config.toml
n_layer = 11
d_model = 256
n_head = 4
n_kv_head = 4
head_dim = 64
d_mlp = 1024
vocab_size = 8192
activation = "squared_relu"
norm = "rmsnorm"
norm_place = "pre"
norm_eps = 1e-05
positions = "rope"
rope_base = 10000.0
rope_fraction = 1.0
qk_norm = true
attn_scale = 0.132
bias = "all"
tie_embeddings = true
parallel_block = true
extras = ["capped logits"]
init = "orth"
init_std_qkv = 0.0392
init_std_o = 0.0
init_std_up = 0.0392
init_std_down = 0.0
optimizer = "soap_variant"
lr = 0.00394
beta1 = 0.95
beta2 = 0.95
weight_decay = 0.062
lr_head = 0.00582
warmup_steps = 117
schedule = "wsd"
decay_fraction = 0.882
decay_shape = "linear"
final_lr_fraction = 0.1
batch_tokens = 32768
seq_len = 128
doc_mask = true
train_tokens = 225100000
steps = 6870
dataset = "wikipedia_en"
Each number is 128 + 24 x the weight over its row's rms, rounded and kept within 0 to 255. Layers, rows and columns count from 0. Numbers have three digits each. The size before them is the row's rms in percent of the matrix's.

# layer 6 MLP down, 256x1024, rms 0.165, rows 117-127, columns 256-511
103:153164122138109129130132154128120125144107141138103071111118135119113117096163133105137087105134137134120141142150143150116157134114145141136111118117130155130161102130151129117140130078128119120122110113103109131132118143123125132135125175113100139129132110165145112123124132077146144122136115108102061117168150170168121137149084146169120138126146058119151106088142143090109123136132141095124143148178145093111114133092145133126116108105102090119134109125142135148111103138107105100128130153124164147114117098150155135098129105104095149160100108106128108114107137177141117143164142143137124133117129196134157091085165118132140100103074112120090135128123086136098141146091155115145139126130140097140109116104154180099133135142129104110119129113137147137152119165113161
101:115119137120100208160157135098124140088130144115098127133127145113128147128101108092125133167116139128121143123120095127075126122110134130159127109084119042147107169121198159188124102122151082100149140147107062104124136147124123150166155104107136141128126110105115121152107113130126183099155118096133124114104140137160121140144163133137113113138119112142131066121135114130162133123131110156075161160102075127101079138126105127115150127177128121118108163164115130137130133172158135163147113143151119121103139164173130125143106147100137153084144138152126148077140099110144111061112108123135128160127154109145108136132130084132100141120154135086171134108111129089156144088125105124146113079131123094127113113156157167155138121068139140101109145098125148131134071167136149
103:127032145113096136148154097129125127126114125133130174120107103142168143165097116111145108135144110079104113105147152179115091128136128135116113142119144148148180164098121107151139119136081161123134118100100098153136100120181153172132154110100125117100118159139097119144134092116149121068126127143103177161120135107146103123101143125112096129110152154102130127123127087129113147133124138142100105132120141089138101122126132111128150148114140162131122168150127140101119111143126161084105103132093085127119118149090085109156107131144129136139166109121131115105183163138133130112139123132128090142138103115121120165126125135136138158138129131116118165157143122104151134089091092158137121147104104115139146158153127142145142115091122119133126166128159134130103156131105113
102:137108103123126107139126121134129125094124184081113122127134152086122136113112201156163129124140151167159102138086131110089133118148159118131153099151077113145112153107092119116052153132131109145176114128170166094057062201127107102111139155181148189112187102135119130109139127134114119166126122099140097124128099108139121151148130102132140126113126157139125129155130159156099179109142106122135147174163118172091150147149202153111154095171151088126110179133150110131143095081141114119124108118160120146136099121135135119120137159131126151135162155158143156148098153102161099071110150126148105110168138170162200145121135099111122112139111090078143169157118164124146124182130145129090159142149113127121114142150097119134077139091113149121138112112158123130125124162132115
103:139119136133135144143143136132163132064106128119133104134164091110075127075169131136102130112112103073123120113155102136158153086135113099119140108138097130123137145166133180125138129148135096102120124118128126129133126162139160080146126130108119154126100120142118105168144124134144138093125111117132109145090095110125171104127113137101131132153158133147068122137096124158122111129151112104090111129171158091128088102125114194101156121102133187100139116168107076113114140116152194101115165144131143166089129110139145101119092117137185171138102111138145080096158154128094096135137169121084144109110102090152144097150148118150128134141133111112105157157143134122099173072083135080125144128133148155121132087096120093128115107150193121149149140090155138129139127142122131
093:137136081137134091116125105125097102171144112136105161157111121148151120117089098131152135116149145103156103146117170127135164142166116124080122130081138143122127139135121132117152170121101147167141125144138167151087116163138168107145093097143107145110128119143172097144121141145134104102149166089146109108126132141167151131122083145119153126064169085110113141113134107077124192120177063144094113111117110103111157193161071126111149105123133134134123111149108113151107127116132158105102123117132165162138113150136159142112135105102141121140135073118138120145135135114110119143098113126155181103135084113094122110145121104163123119126119111102131123131131123150158102142125152137085130143150140177140144116153136119162097137124100108174164103141138191128141107090113144
107:148145097107119142121124156116075149103092101136146116169119113122125104069100141145089126142126155138118151129101128157104145110153135116108078150202107130135093119111104136117122114148092097103118168117156106134106156168126162142137122109105122115124108110129112106162153131151085154163145126136147124119094140104107154148105153113101134084115102148100134113101130159115072111133104140148092117115102144145107144146112136116115119132136151108099138113119140130124131113148124148150122082140111110100117095092125077114161112137119117135129132132129129148097128154075108106086170141129136126150118106136096111097133141126123124134147116143176137133107118122146121142143160153144102071117121128133135141159141128117150123087125131079114142144125124092125118125131142130
098:138117151153141148143135132167127075112122128121129159136154145128147115129113151117130141118112122105115158153149136153088161129149115156140091133152133116109113115098155140101161164118149108115108140106163178148105140143165116129157120143133136135157121135154199142128156126152138163145081131120144181111120152129154126102119095109092118127152092140136127104110122136155157137152146107176149160145137072091125165147161150124117127121121171131133151103153072124131118116071194179121123126130130101129159142128134180141142145108144122121156110145129159145151142174094152105132173167160117144093122134143146142122143144191186073158129164127129118121151139145165155106124115120143155107078161107121132116122174132091129141152115167125137135109122156118130142165090156120
096:164133148130125139157122129148110139139131138143135097117168185130122115133126101111138111130096134102140112148138111148100149138110108117113129123140104114128108107145137132144144115147144147087148141116175139131182142124116072103135130125110143118153111127104137114125112167127127160131117143137129163092128107113146163104093113212149125103129129084116143112067139134131168159139171132145105121138125125126120103116114132137137131121141141136116108114143134176156123120115118206118113088138111117133127120107187135104143139114099139150081160114169126086161167130079109119127155160115103092122159125113124132120127141134117159114090159172127134163187134132110153104142147124147131127171104141162137132168153166154126093103148146120121103138142122149127132161152128125
100:165086127115106114117130134103151106113135118134120121142133113111098146142136083079139170133119100163130170124122120122084128114149132134172124182160116127143143113131133115150152156205146126111138114142130113147128151143179105142143135126148111192104152125177133154117167137096095130095135161151133192158137101145109144110132115151102115096123128122111130118116089109154122107144134142118104121158127118132145086152106135152156138151154126106133135133119179127140121126126070123162109116141098127078103107115143118101155131149141146132092156134101159088155133113134158121153157128113134136135155114116151120132115145103094126129132115135134128105103142136107093156138114115158106116146039104133156094117149163128132107092081166130125112169121114143120129107126106123
101:099105117143137137128165076107143145113146117108149143116168121167104154105121126127086157144080126133160141170134150122126123119155153121125083104119151135101155108132123125152130146150173166162134145088126125140109124114124146123111126102124129114077130095128156137121120135101131129110152087131146139121110140151090104131112123125109093136138143115126145131121152074156150158128125085120118126111121126130192162120133165110140110155121160185176146143112123122123108163139093122144150139135138103086143142158179150109109145158147160154112132123131140124091085183106150141166086139139105098177130172129094123174135119152151149144118100120130108104152109157145098103141128154137129110143149166112120134146128142119127138151149130120146191142079138156129156138146114094